Weights of a small GPT-style language model, trained from scratch on English Wikipedia.
Architecture: no biases in attention or MLP, untied embeddings.
Each number is 128 + 32 x the weight over its row's rms, rounded and kept within 0 to 255. Layers, rows and columns count from 0. The size above them is the row's rms in percent of the matrix's.

# layer 2 attention value, 96x96, rms 0.275, rows 95, columns 0-95
size [121]
[[159 138  84 115 123 123 116 145 122  77 127 119 125 161 144  68 139 108  82 165 180 102 177 128 123  61 114 119  92 175 157 169 128 207 151 153 147  74 131 151 107 151  81 136  59  72 150 131 151 151 100 136 128 118 117 143 129 133 160 117 172 192  83 175 108 126 105 129 168 130 163 129 113 140 162 126 133  93  99  21  98 166 120 126 113  68 160 112 158 109 127 169 134 136 110 116]]
# layer 2 attention output (transposed), 96x96, rms 0.289, rows 95, columns 0-95
size [109]
[[ 67 130 131 165 114 144 100 141 180 110 164 117 111  50 153  99 171 140  99 133 175 134 103 141 133 108 158 116 104  78 120 140 133 130 106 185  46 145  66 121 136 124 133  96 130 176 155  82 179  77  62 101 129  90 120 170 101 128 148 164 128 129 111 101  92  59 140 114 127 133 143 109  77  90 190 137  95 110 141  99 142 119 100  86 127  65 167 143 157 144 104 142 172 154 109 111]]
# layer 2 MLP gate, 256x96, rms 0.276, rows 0-23, columns 0-95
size [104  97  90  98  88  85 105 102 101  98  92  97  90 109  99 104  97 111  86  91  87 108 125  88]
[[126 157 142 105 153 156 118  87  86  83  68 143  97 145 144  95 155 151 111 193  83 119 149 106 168 164 121 138 154 146  97 111 155 111 164 101 167  91 116  76  82 145 171 104 155 112 190 128 146 126 143 165 172 127 153  90 111 213  88 142 172 169 147 119 158 140  96 124 114 127  86 158 147 128 108  75 113 117 142  61 124 112  41 117 136 153 106 183  82 125  93 126 141  88 147 133]
 [115  72 107 103 122 135 141 167 128 100  88 129 113 195  83  39 110 127 136  79 141 148 133 123 105 137 171 144 119 119 168 101 118 104 156 166 150 125 168 100 146 177 147 144  96 135 149  98  98  82 159 103 117  68 120  94 134  61 137 143 131  96  94  80 134 126 125 128 194 178 124 119 149 176  93 109 122 103 103 142 162 226 127 139  60 100 138 123 106  71 174 135 111 115 151 120]
 [117 170 122 160 138 134 151 152 145 114 144 188 158 156 182 139  90 129  96 107 119 191 180 174 115 144 145 157 178 120 190 139 105 131 106 119 157 177 139 176 104 163 131 147 154 147 137 153 142 130 108 169 153 126 108 134 171 185 174 109 194 158 170 152 139  92 141 170 128 114 122 116 126 186 192 117 165 159  45 121 158 171  99 105 150 123 117 195 158 135 158 179 158 125 141 144]
 [133 139 115 191  95 185  87  75 120 132 152 130 122 114  93 152  84 126  82  62 142 147  81  89 105 116 121 137 146 127 127 164 143  83 168  93 169 144 119 152 110  89 131 121 190 192 148 111 132 127 144 160 128  93 144 103 188  71 173 136 186 122 176  64  72  61 101 104 157 148 128 177 134 135 118 136 128 111  99 112 129 107 175 156  91  97 116 101 113 148 125  92 152 124  70 126]
 [ 76 114 115 160 146 129 116 105 138 151 109 146 144 158 140 113  97 121  66 108 100  51  94 153 127 146 135 130 138 147 148  98 111  86 143 162 166 193 137 127  87 115 111 152 115 127 138 207 158 146 136 131 144 132 106  75 111 137 141 109 139  56 177 130 186  79  56 116 109 129 195 117 116 113 128 122  66 137  78 113 117 153 114 110  98 105  47 161  50 109 119 105 147 147 159 115]
 [117 217 136  83 138 131 102 165 133  96 100 103 169 103 129 157 130  96 136 175 166 120 119 160 134 115  97 112 189 104 142 129  76 152  87 174 132 144 123 104 119 143  92 102  35 185 176 149  71 121 118  77 172 143  86  85 172 104 149 129 114 131  84 119  80 143 129 137  93  63 160 132 171 125 167 105 105 106 160 149 155 122 140 107 164 190  93 107 130 118 125 118 130 117 165 167]
 [ 69 156 112 135 101  85 137 150 126 181 122 130 126  62 121 218 165 110  80  82  95 132 130 140 168 105 183 106  97 107 136 147 112 179 153 118 116 138 142 140 138 113 157 109 128 165 120 155 101 146 118 116 164 128 128 166  84 122 156 171 175 147 152 141 151 116 154 150 159 129 106 149 138 150 136  98 131 125 107 117 197  81 172 108 118 111 154 169 183 108  85 238 104 138 167 184]
 [163 173 154 146 166 106 152 142 142 157 149 117 145 130 128  94 185 186 107 170 145 139 134 153 106 113 127 163 115 140 154 173  33 213 125 130 144 123  97  91 139 104 127  40  78 153 173 210 159 131 122  96 126 135 138 137 132 100 113 103 115  76 166 170 164 170 134 160 161 150 117 132 117  79 129 141 166 140 159 134  99 124  89 129 101 107 122 193 115 125  87 174 125  92 110 136]
 [141 114 134 195 127 149 132 170  63 207 156 164 121 117 118 133 112 112 126  87 155  79 181 142  95  88  80 119 161 140 130 130 149 156 171 133  97 183 148 116  46  78  48 145 135 151 129 146 135 194 103 156 124  98 146  76 110 158 149 148 165 132 144 162 147  78 153 127 117 134  72 118 130  95 174 109 149 116 126  91 100 114 147 103 128 180 158 179 131 131 151  95  84 135 110 125]
 [160  91  99  88 151 133  54 162  99 172 116 107 123 156 179 136 141 160 170 170 117 104 105  92 135 112 176 162 124 168 130 111 178 127 213 151 137 172 159 141 135 178 134 110 111  79 127 152 118 116 138  42 105 117 124  86 110 112 120 131  98 151 117 120 158 163  97 124 117 114 123 140  94 129 114 123 110 181 147 146 108  51 157 147 111 215 118  92 165  71 118 109 131 132  67 123]
 [117 143 103 105 182  70 109 118  81 162  93 156 152 159 192 168 132 123  58 158 140  82  90  89 126 153 118 138 128 111 118 154 116 110  82 154  42 138  83 156 183  93 169 106  99 100  39 167 152 116 108 124 109 123 137 149 138 119 133 129 171 113 135 141 137 124  95  99 137 114 166 139 108 112 153  85  92 161 113  79 134 189 170 163 141 126 123 141 122 118 154 146  41 128 155 143]
 [122 133 157 124 124  69 133 152 118 145 109 148  87  69  76  77 118  85 132 125 139 146 173 148 137  72 146 186 174  69 152 120 129 192  78 110 158 128 138 104 159 131 145  93 153 132 199 143 151 116 131 139 180  96 139  78 149 141 142 201 116 119 151  83 117 142  77  94 119  71  85 140 177 125 130 157 189 116  96 130 117 105 161 126  57 113 131 111 138  65 125 142 146 144 137 157]
 [136 136 115 126 141  90 149 141  75 129 116 134 100 172 173 160 107 138 140 106 107 139 113 126 173 143 181 181  94 140  71 166 120 165 110 124 162  80 138 149 173 155 129 149 147 173 121 122 146 110  45 174 115 144 119 156 175 111 175 106 122 133 172 123 150 103 170  70 119 113 127 132 105 152 174 123 220 126 148 160  76 142 128 154 130 149 109 174 134 213 178 105 163 161 130  76]
 [ 97 153 134 142 133 110 169 102 131  94 132  94 136 152 120 159 110 124 135 103 123 166 107 100 185  94 143 151 127  81 151 154 138 145 116  62 138 100 133 138 158  90 146 158 106 192  88 178 138 138 108 124 139 128 125 114 187  92  71  90 175 132 110 193  79  95  51 123  86 146 139 112  39  83  99 129 166 109 125 138 167 127 128 159 158 153 149 144 139 104 193  61 113  78 111 141]
 [129 145 123 100 125 167  83 110 129 137 126 145 149 125 179 173 141 118  86  63  95 167 159 147 163 192 133 123 141 111 132  88 164 153 138 114 156 154 102 183 121 136  82 126 116 174 141 110 126 160 105 117 121 108 117  83 136 200 135 104 205 100 143 147 107 123  50 158 174 137 130 129  70 133 123 141 184 152  83  73 120 193  84 123  92 140 153 193 136 121 100 115 126  93 136 186]
 [118 131 113 121 127 132 100  96  92  49 104 133 105 112 110 165 135  76 131 180 120 109 144 114 118  80 119  95 101 157 118 142  71 167 144 144 177 107 106  94 109 123 100 104 129 119 156 132 108 106 101 126 145 104 149  59 106 146 104 125 145 121 115  97  97 181  94 106  88 128 105 106  90 196 126 113 143 144 163  94 145  88  70  61 142  51 192 142  53  89 155 126 113  82 141 184]
 [160 177 125 100 162 132 120 150 171 159 118  86  82  97 139 147 119 176 124 126 111 148  65 106 172  97 133 191 106 101 151 103 130 152  94  83 152 134  90 183  81 136 151 148 103 123 139 151 122 132 115 107 104 132 130 152 170 163 121  88 123 170  71 202 118 143 183 125 119 144  96 134  42 137  86  94 105 101 137 114 166 126  91  97 164 115  87 104  92 127 159 175  46 103  96 128]
 [ 78 124 159 104 170 103  60 127 185 121 168 161 136 167 102 161 119 153 187  94 115 101 108 129 177 118 186 107  67 116 133 114 135 169  91 128 135 127 122 169 139 125 149 145 120 111 114 116 114 128 123 110 105 102 171 125  92 115 117 117 128 122 122  76 165 185 107 184 164 204  63 176 123 162 159 119 149  60 130 128  91 157 140 200 118  97 103 162  87 139 147 187 138 133 141 156]
 [129 151  83 140 102 162 154  77 178 125 171 137  82  69 142 155 132 118 142 122  84  72 121 142 136 170  72  97 133 159 146 100  89 206 133 110 137 138 154 101 175 142 117 101 139 164 136 127 173 112  92 124 105 139 119 116 156 117 150  94 144 136 123 159  63 122 130 144 170  86  92 183 114  62 176 178 121 118 100 119 151 132 170 214 112 102 100 181 161  95 168 162  99 130 133 104]
 [155 159 129  72 134 156 149 115 103 109 191 145 156 144 130 162  96 105  74  88  84 149  99 136 169  97 169 129 126 146  59 132 140 153 146 100 110 133 123 169 135 135 152 192 129 135  85 166 209  99 152 204  78 122 132 135  57 185 113 142 126 191 115 142 112 115  72 110 157 158 122 133 106 134 128 133 173 120  75 102 157 112 161 102  96 153 124 137 175 135 145  75  86 124 109 108]
 [121  67 180 120 142 136 169 148 116 107 102  88 156  78 124  80  93 137 131 188 117 125 128 142 104 142  79 115 129 166  75 150 121 111 165 187 114 163 119  54 135  53  95 111 166 180 114 176 145  80 107 151 119 152 164 122  88 139 140  94  93 137 120 157 187  82 132 142 190 151 147 126 152 123 129 147 143 102 135 115 105 145 128 165  69 149 169 171 113 136  78  83 144 148  78 101]
 [ 46 120 145  57 120  96 115 112 142  76  80  91 139 179 144 106  97 142  55  77 106 109 151 129 131 126 129  86 144  92 125 105 116 179 131 132 138 140 131 131 128 132  87 129 121 107 168 129 161  85 122 121 162 136  73 102 146 139 151  81 107 138 105 147 147  90  94 132 197  64 129 131 103 116  83 133 168 111 146 102 140 157 148 151 112  86 183 164 138  49  76 142  87 110 134 191]
 [ 90 160 134 201  82 122 136 126  76 115 130 176 135 122 109  99  98 107 124  45  70 106 120 105 118  84 133 173 110 129 140 116 111 141 134  62 160 168  99 128 143  84 119 116 118 123 184 144 158 101  75  98 171  95 117  83 170 119 155  89 138 122 167 111 112 122  87  96 131 140 108 110  58 130 160 143 187 117  83  80 128  87 154 118 112 116  95 171  64 111 159 110 133  92 157 174]
 [132 105 123 113 155 141 132 127  99 122 153  96 164  95  55 119 107 126 135 136 151  88 162  84  48  88  74 115  90 126 132 147 113 128 157 125 184 106 174 128 190  86 121  87 119 139 145 195 134 133 180 138 119 105 154  93  92 125 170 117 141 160  90 123 141 142 125 120 119  95 182 137 144 216 135 143  60 117 155 166 124 122 177 147 148 158  60 128 105  93 118 185  74 127 141 148]]
# layer 2 MLP up, 256x96, rms 0.267, rows 0-22, columns 0-95
size [107  96  99  95  92  90  99  95 106  96  91  98  82 108  90  99 104 102  88  90  92 103 120]
[[138 136 176 126 126 175 159 109  90 154 118 125  76 173 232 103 161 153 139 152 145 180 111 138 113  62 117 105 142 100 108 134 152 160 118 117 150 134  90 117  98 113  87 135 133 102 121 144  62 132 158 138 149 129 147  96  85 122 110 110 134 148  83 121 177 112 111 129  66 150 165  91 134  99  50 157 169  88 187  66  75 114  83 124 166 138 117 135 132  85 115 135  73 118 107 101]
 [123  93 109 112 121 122  74 151 117 174  87 151  62 149 127 145  62 177 100  51 125  73  65  91 145  81 143 170 144 158 151 108 140 115 137  69 177  97 164 144  84 144 130 148 135 100 145 130 146  75  45 157  94 187 126 105 156 119 164 116 115 143 121 179  89 167 140 137 134 136 108 133  84 124 159 113 125 134 109 115 108 139 149 124  71  90  68 150 100 137 125  96 129 131 140  85]
 [137 150 147 140 138 122  86 119 132 187 109 170 177 173 131 161 151 131 100 110 172 186  99 151 141 147 125 147 199 177 172 140 149 181  97 161 151 184 124  98 140 206 174 127 156 147 198 144 150 119 154 116 119 174 137 127 139 173 141 163 162 128 108 110 173 100 132 139 194 175 103 135 126 188 133 123 137 137 151 148  88  73 139 105 112 158 159 113 196 112 166 157 148 132  99 156]
 [146 106 110 132  58 123 138 102  87 170 148 101  82 105 113  98 175  99 130 151 183 134 169 106  92 143 138 157 148 109 114 197 180 142 143  98 146  92 123 104 188  90 130 125  85 157 131 145 176 120 109 159 151 132 167  79 149  70 155 126  75 137 148 139  91 122 132 130  93 116 120  97 140 153 149 204 119 154 193 109 125 159 136 110 160 138 158 173 151 105 145 155 139 212 175  77]
 [166 147 145  61 170  99 128 114  98 117 117 103 174 127 177  83 112 117  95  87  64 190 176 153 141 226 134 122  99 139 125 159 114 123 107 130 115  54  76 130 126 193 153 115 190  80 127 137 144 113  91 105 133 126  60 161  84 159 146 179 153 128 141 162 117  98 141 108 182 167  99  96 122 151 127 134 139 102 123 104 159 151 133 187 118 110 123 134 127 141 136 117 127 103 147 171]
 [116 114 112  97 144 144  94 132  64 130 131 195  86 122  95 117 159 135  90 177 151 184 133 134 138 126 119 188 164 135 113 181 131 122 118 129 158 152 155 185 165 142 171 146 140 148 185 100 136 109 152  92 162  83 130 194 191 102 105 171  89 153 121 165 152 175 174 180 147 123  98 135 135 192 113 127 124 117 183 141 133  91 107 123 156 125 161 162 114 116 131 113 176 137  38 142]
 [ 78 103 145 158 138 125 159 133 107 109 152 157 133 107 151 144 161 112 133  98 142  67  81 142 155 109 161  74 158  74 165 160 165 116 101 151 173 124  63  84 210 147 161  60 144 134 147  66  98 120  91 109 122 150 170 135 117  98 180 126 136 166 155 163  79 121  78 144 148 143 107 132  73 176 124 184 159 111 125 134 102 132 108  75 131 121 135 109 159 103 188 139 181 154 124 123]
 [124 124 144 114 132 118 116 159 124 121 175 131 204 124  90  74  92  64 157 130 109 141 134 159 106 138 126 139  90 132 116 130  57 196 102  76 107 105 160 121 124  66  86 109 113 117 132 185 111 130 108  95 202 132 101 122 146 137 131 140 149  71 126 102 117 101 110 138 129 125 147  83  79 122 138 174 143 175 172 137 149 130 144  76  72 118  89 150  41 109 124 193 135 113 177 128]
 [149 142  91  83 109 173 139 151  38 190 135  84 109 137  96 133 138 119 125 117 128 123 142 135  63  60 130 124 137  97 153 118 113 134 142  72  85 181 147 111 105 152 112 136 115 121 104  94 145 106 105 122 138 109 102 107 118 185 172 107 153 152 102 123 107 141 127 160  89 169 109 170  87 135  69 127 196 146 102  87 171 156 156 120 102 118 162 129  69 148 162  78  90  95 208 131]
 [111 150 159 167 127  72 147  62 139 122 116 154 132 157 144 120 148  92  91 148 161 132 164 150  84  91  97  77 163 151  94 112  52 184 129 155  96 101 135  66 109 115 147 115 149 180 124 120  82 109 115  95 114 141  55 146 135  80 167 154 127 147  89 157 131 147 138  78 116 195 130 127 150 178 163 191 159 155 109 129  86 128 110  96 125  83 147 127 125 117 124 113  71 119 103 194]
 [146  90 145  74 102 150 151 162 204 132 142  48 130  96  70  96  98 130 113  81 137 164 140  99 141 104 107 115  92 172 101 101  92 124 172 161 169 121 111  48 128 145 137  81 118 134 140 116 156 133 107 115 149 120 143  94  97 169  98  70 116 136 102 174 198 119 123 109 102 119 136 142 148 132  88 112 143 174 135  80 132 118 162 120 113 132 201 129 162  90  62 140 144 107  70 104]
 [103 163 115  46 162  84  66  93 131 150 133 127  80  89 140 126 155 118  77 167  98 164 187 122 113 133 179 126  98 137 180 116 118  86 149 184 120  87 104 129 137 150 142 168 110 142 108 106 165 136 168 116 160 135 142 115 139 157  97 134 127 108 159 165 163 185  94 153 167 111 143 141 116  83 107  91 137  94 148 117  91  67 134  42 100 106 130 187  84 131 138 116 171 102 118  80]
 [113 127  85 111 176 164 123 122 113 156 109 191 184 133 101 127 115 133 148  94 133  84 133  96 151 152 136 165 132 110 121 122 162  93 150  87 153 134 131 195 123 126 159 111 178 182 109  88 139 156 142 112 182  51 169  81 179 164 132 155 106 124 159  63 132 110 140 114  92 124 126 103  97 124 172 117 109  48 102 134 139 135  97 105  82 105 115 105 135  79 105 150  67 136  52  88]
 [125 208 154 107 119 117 108 135 137 154 118  89 134 117 134 120  96  65 120 182 161 117  43  92 138 111 110 155 164 122 178 127  85 102 102 146 136 127  80 138 125 119 158  68 120 157 113  59  99 123 131  69  85 119 144 115  66 117 132  73 127 110 127  90 122 151 187  54 141 105 106 132  61  89 123 129  83 138 133 174 107 156 127 139 100 148 127 169 126 126 110 114 153  80  64 133]
 [125 124 126 168 138 186  94  94 122 148  73 101 102  50 146 125 126 115 190 147 143 128 134 130 103 147 136 117 136 110  29 109 131 165 108 103  96 135 105  92 142 126  95  73 177 112 156  97  92  99 153 143 148 131  88 103 114 126 144 152 123 103  90 168 149 171 137 163 124 132  82 137 197 117 165 128  47 123  90 119 115 140 151 163 117  89 160 107 137  87 134 171 143 121 136 226]
 [ 78 133 113  53 131 100 151  85 133 139 179 167 130  85 131 124 127 103 133 111 121  82 164  67 109  90  79  99  77 165 120 112 136 117 156 121 126 126 147 172 111 133 130 159 131 125 144  91  82 127 156  84 136 170  92 110  89 108 139 130 131 120  66 107 193 157 113 123 162 136 121 135  81 149 122  79 121 123 102  53  50  53  94 160 149 155  90 142  97  96 102  98 105 145 155 176]
 [156 108 161 143 105 103 121 114 139 146 130 110 133 125 137 121  95 155 124 151 102 167 164 154  92 114  98 112 132  84 114  62 175 205 109 125 155 169 170 152 141 133 180  97  87 108  80 141 181 118 100 186 122 158 149 180 154 191 153 117 125 123  39 106 125  89 164 168 161 149 140  92 110 108 155 160 168 141 153 122 133 173 129 126  63 157 104  94 168 116 121 117 167  50 146 127]
 [169 144 150 112 165  85 156 161 120 110 157 127 127 169 123 159 118 159  85 156 179 127 123 148 145 133 107 116 124 108 138 114 155 160 143 116 131 106 192 106 200 174 142 118 158 133  93  90 147 134 145  89 103 150 110 229 135  58  77 145 139 117  88 119 150 172 144 129 150 117  76 154  87 178 110  78 171  87 136 133  94 108 108 151 203 152 147 153 157 172 109 188 108 129  84 120]
 [135  89  91 136 187  95 133 113 148 219 164 167 176 127 194 108 163 127 131 138 163 122 131 100 185  86 128 129 150 191 134 122 117 120 125 137 166  88 124 152 100  87  92 107 155 119 125 126 137 172  66 108 126 131 141  90 126 144 111  94 200 105 109 119 149  79 183 120 193 110 146 121 163 164 153 139 115 162 102 146 172 125  68  99 124 118 127  85  91 158  76  80 156 134  87 125]
 [107  89 130 127 112 101  95  71 144 134 208  88 168 134 124 203  84 159 105 113 104 104 126 135  94 133 160 154 154 130 155  97 113 143 122 165 151 125  74 112 152  92 168 142  89 149 145 120 180  71 122 138  89  83  96 173  89 136 146 160 161 162 176 124 116  32  68 174 132 121 169 167 147 144 134 141 180 115 132  73 153 130 172 105 138 145 126 137 172 150 162 116 144 149 129 146]
 [102 110 131  87 130 150  92 182 143 118 115 138 108 136 117 124 109 104 101 142  98 157  81 123  78 124 118  97 173 161 159 131  98 132 188 194 129 131 108 118 141 120 113  88 160 143 122 133  76  56 209 155 161 181 142 114 128 177 146 134 153 136  65 138 137 144 123 179 119 191  67 196 122 121 168 176  84 172 168 134 119 121 143 142 172 126 151 154 181  87 122 134 141 133 123 184]
 [176 113 108 135 119 170 133 150 107 195 131 106 133  91 103 140 135  92 123 151  73 125 156  50 150 107 160 178 111 153 106 144 137 120 101 107 125 120 133 122  85 151 185 131 124  83  79 100 106 176 157  85 144 120 171 208 120 163 144 186  61 135  82 120 179 120 183 114 103 168 102  83 167 146 118  76 105 128 159 151 109  77 120 121 146 131 145 151 160 113 153 134 180 138 112  73]
 [ 98  84 118 126 122 124 142 124 119 141  73 103  48 130 138 102 151 141 158 133 175 107  71 156 172 164 130 115 128 185 158 176 123 107 133 112 108 109 114  88 112 149 153 133 176 101 133 115 124 136 185 188 156  99 178 107 124 205 110 140 118 127 120 124 140 154 124 144 168 169 120  83 166 155 125 149 147 167 150 206 187 136  58  93  97 148 140  74  80 122 111 182 107 176 127 119]]
# layer 2 MLP down (transposed), 256x96, rms 0.25, rows 0-22, columns 0-95
size [106  94 123  91  96  87  96  97 101 106  83 109  88 101 111  93  93 108  96  88  94 109 110]
[[158 117 115  94 122 180 175 137 207 186 168 139 128 184 131 128  67 109 138 144 195 165 150 183 142  98 135 144  80 172 105  63  88 138 107 118 119 121 108 101 117 132 130 131 160 111 118 146 117 125 141 138  72 121 111 189 121 113 148  67  82 109  81 125 164 117 125 122 115 119 192  98 148 164 107 112 110 163 112 154 106 158 135 176 137 137 134  89 149 169  92  63 165 105  68 138]
 [135  84 137  87 121 140 132 117 163 128 185 136 114 125 160  98  84  96 166  91 138 135  95 164 134 181 174 107 107 188 128 102 154  88 150 130 120  99 145 130 154 145 130 108 152 148 146  80  71 154  96 171 106  66  94 154 134 137 196 123 105 134 130 142 104 170 130 114 192 183 165  87  75 134 101  65 116 141  79 150 144  90 131 166 168 132 108 126 108 122 166 173 180 202 101 129]
 [ 83 136 176 154  90  93  54  96 100 129 109 125 138 124 143 138 128 127  96 119 130 175 121 106 104 136 124 149 153 157 179 119  99 134 115  86 130 194 140 115 174 161 172 160 115 138 181 190 131 123 115 135 132  97 150 103 131 146 154 120 157 132 108 103 102 125  76 133  95 119  49 124 126 171 189  25 164 154  86  95 102  77 119  75  88 116 132 181 116 102 137 153 154  98 152  99]
 [147  51 123  83 145 120 159 155 159 134 165 102 139  78 127 204 103 150 170 143 123 152 131 180 191 154 119 126  80 100 121  90 160 116 106  80  86 137 146 104  68 140 121 148 137 170 133 150 139 145 118 159 142  87 140 110 141 202 134  54 125 110 160 131 175 145 145 101 139 185 140  66 133 141 107 124 107  98  97 134 129 154 139 139 132 150 137  55 113  73 140  93 128 170 169 177]
 [132 129  89 106 127 119 122 123 162 123 174 128 135 146  67 105 146  95 144 122 165  57  95 190 142 151  83 111 133 112 135 140  62  96 107 149 151 124 136 147 112 112 142 138 125 152 122 116 133 146  70 128 151 140  50  62 157 162 114 109 110  46 173 100 198 121 136 114 114 106 246 139 116 163 155 110  95 137  90  93 144  83 126 112 129 103  88 116  77 126 150 126 101 117 148 121]
 [112 104  99 180 116 114 100 107 135  64  86 137 178 169 120 109 138 110 111 133  73 118 158 116 136 114 127 187  84 156 109 149 148 176 179 162 188 156 119 173  76 121 115 132 105 167  85 113 136 111 189 131 131 136  95 140  93 159 143  94 137 157 163 154 156 143 107 166 111 142 153 186 134 182 125 141  99 150  95  99 144 107 106  77 134  84 158 128 149  26  80 137  96 155  92 160]
 [162 108 153 181 115 194 136 151 132 118 143 128 132 179 154 180  84 116 184 113 147 140 116 140  76 114  99 207 147 163 113  69 177  84  89 108 156 107 117  61 116 116 134 139 182  88  92 132 129  67 164 106  85  89 137 164 150 159 120 116 159 167  82 130  94 139 139 106 121 140  91 122 149 117 115  73 131 169 212 115 111 155 148 119 135 138 137 117 131 131  66  75 128 129 116 107]
 [186 112 108 179 100 134 103 116 117 125  62 144  77 107  96  91 145 144  82 133 127  70 143 129 114 140 153 117 163 123 182 113 138 100 134  95 118 176 112 149 115 174 129 140 104 144 132  80 147 111 131 163  44 152  96 121 113 145  95 169 115 153 151 117 104 110  80 190  60 120  69 148 116  96 126 133 168  97  75  87  92 125  94 131 154  94 165 188  62 135 170  99  97 159 119 137]
 [106 152 141 160 153 133 136  72 189  98 116 144 134 119  96  63 150 113  93 122 198  79  68 129 154  90 101 141 159 146  55  71 114 134 176 162 196 134 111 185 142 140  71 136  95 110 144 180 105 117 117 180 130 179 159 143 160  94 106 139 140 169 147 132 139 122 126 126 153  82 113  80 136 150 159 129 138 103 126 135 156 110 109 101 156 189  86 163 134 134 130 112 175 176 135 170]
 [191 127 102  87 100  68 151 138  81 143 162  87 140 145 100 140 100 158  94 144  69 192  86 123 113 152 127 124 170 125 155 143 129 126 116 164 151 160 132 128 126  58  80 141 145 150 119  98 122  34  69 102 122 103  75 131  78 132 104 169 105 143 102  71 133 145 111 140 217 106 127 123 128  57 142  99 138 178 132 115  99 121 134 120  72 126 157 125 110 103 119 167 105 120 141 129]
 [ 91 137 137 192  79 155 108 114 144 111  96  96 114 162 149 108 129 109  75 105 134  95 180 144 111 123 102 154 142  44 162  96 150  95 100  49 129 188 140 157 168 119  75 177 155  93 166 130 106 159 179 129 152 151 121 116 144 119 109 201  88 165 111  93 113 104 121 192 103 141 111 127 112  96 121 137 178  72  94 137 104 156 103  98 170  78 155 131 113 160 164 115 113 115 120  99]
 [123 106 103 134 132 119 117  88 104  86 124 199 163 124 129 137 110  83 121 104 138 180 139  97 150 165  67 182 123  88 106 154 153 139 133 141 118 133 131 108 138 148 130 124  66 125 188 157 136  72 119 152 202 102 131  99 125 135 147 194 150 153 147 106  79  52 153 157 169 112  64 172  63  95 137 126 109 104 158 156 181 137 142 140  71 100 147 153 119 145 104 168 112 150 147 182]
 [136 162 106 100 130  44 109 111 107  99 155 131 166 121 143 129 114 133 141 177  70 144 113 111 113 188 104  94  91 123 150 182 143 126 145 121 153 107 161 144 154 123  97 139 135 136 149 165  76 121  85 157 141 118 121  78 138 128 129  91  68 141  99  91  81 151 152 132 123 136 135 154  59 151 169 127 103  85 136 170 176 115 171 171 142 131  79 126 190  89 171 209  52 109 120 101]
 [106 138 132 185 127 145 106 145 166 118 121  92 130 158 140 122 129 144  88 104  36 110  72  97 104  97 128  98 151 126  99 138 142 136 141  82 144 133 117  53 114 139 174 203 108 193 167 176 132 172 175  98 154 134 117 178 162 120  89 132 140 125 177  94 122 127 124 102 149 133 162 122  99 110 114 143 180 120 147  59 146  71  88 179 114 182  77 121 143 146 113 166 106 151 137  85]
 [159 130 128 130 189 127 149 132 144 119  47 142  93 153 125 199  95 101 117  94 172 153  99 117 154 120 141 123 113  97  80 118  98 113 142 147  66  81  96 130 139 109 153  96 149 158  88 112 108 120 113 139 102 139 135 168 149  79  87  86  69 165  48 183  49 149 121 134 151 130 146 132 143 118 103 148 142 133 137 130 162 177 157 179 189 105 158 119  91 176 140 125  83 134 160  86]
 [140 137 121 105 120 108 136 182  81 110  78  89 104 144 123 155 163 109  96 146 173 153 156 167 157 126 168 156  95 159 196 145 169 105  96  74 140  81 101 147 165 124  95 103  94  53  96 122 109 123  99 133 119 120 122 131 115 179 120 119 137 156 160  94 115 179 103 152 133 138  71 179 141 123 130 173 165  79  95 179 165 123 150 102  83  70 101 147 193 128 133 144 137  52 108  98]
 [ 82 116 114 121 126 156 135 143  47 105 162 121  99 154 159  96 115 132 160  98 123 138 191 118 118 139 171 145 123 102 165 145  92 165 106 117 128  46 162 137 119  64  73  90 143  98  52  98 126 109 147 132 136  91 170 134  88 143 126 138 126 129 124 138  54 182 137  91  95  97  80 117 148 155 179 161  68 130 143 128 127 172 148  94 113 153 126 148 192  85 161 129 118 118 184 113]
 [148 113 136  97  91 151 160 118 120 122 166  67 179 126 114 169 142 156 161 104 131 160 122 151 145 117 135 120 176 107 125 134 137 149 141 128 164  88 172 175  97 143 173 131 129 141 135  74 149 160  74  94  47 147 145  88 169 163 123 111 121  87  56 109 144 141 117  68 164 156 136 135 158 190 142 135 160 149 175 159 171 162  98  65 213 146 140  90 100 132 104 100 122  96 146  99]
 [126 101 165  76 116 143 101  89 143 141 161 133 168  96  96 200 148 146 137  56  61 116 121 100  86 147 110  95 108  64 158 155 105 143 205 194 138 131 154 127  94 117 131 118 156 144  72 106  85 117 145 111 170 132 124 117 150  89 207 164 112 118 161 136 127  87 160 113 129 156 138 133  88  94 120  56 128 148 129 139  99 134 192 104 130 132 108 112 173 111 156 177 106 156 157 135]
 [117 118 101 118 172 103 125 119 104 101 170 205 130 145 160 153 100 101 172 153  90 113  98 137 164 138 183 153 147 181 136 162 158 147 128 105  88  94 158  79 107 133  95 147 130 125 166 111  90 117  96  92 142 100 150 164 154 125 156 146 144 135 167 110 121 183  70  96 221 125 187 130 151  87 173 161  90  64 153 149 129 160 125 100 111  78 113 120 126  89 112 146 169 137 200 133]
 [122 101 206  95 122 143 185 113 152 153 141 132  66 147  73 116  79 151 125 113 161 117  96 139 161 144 171 107 128 101 128 126  97 140 159 117  96  85 169 100 140 160 191 123 151 168 122 145 106 131 128 146 122 141 155 112 128 147 162  83  31 164  78 148 163 133 106 115 178 133 146 110 146 137  85  66  93 186 198 122 161 158 132 205 137 114 127  86  96 137 120 126 103 132 161 117]
 [ 84  89 161 103 109 148  89 164 174 141  83 113 136 154 122 111 108  86  72 140  74 137  69 143 122 121 150 134 174 120 117 176 117 137 176 131  78 142 104  73 110  84 177 107 148 146 131 132 122 171 125 121 107 142  81  94 177 144 159  90 216 105 108 146  87 148  90 141 133  72 122  99  85 131 104  66 139 148  85  79  89  92 127 151 111  90 117 149 119  62 144 165 106 142 136 104]
 [120 195 150 147 120 153 175 125 147 134 156 141  97  94 108  90 191 151 102  81 167 127 148  88 103 181 138 116 113 158 135 109  81  80  99  71 111 171 116 183 128 157 160 175 100  95  84 104 124  92 125 135 138 138 132 138 124  84 124 132 172 110  97 150 175 157 190 189  97 154 143 140 114 135  93 149 151 149 160  90 124 186 206 131 158 128 101 135 112 163 176 113 150  92 112 187]]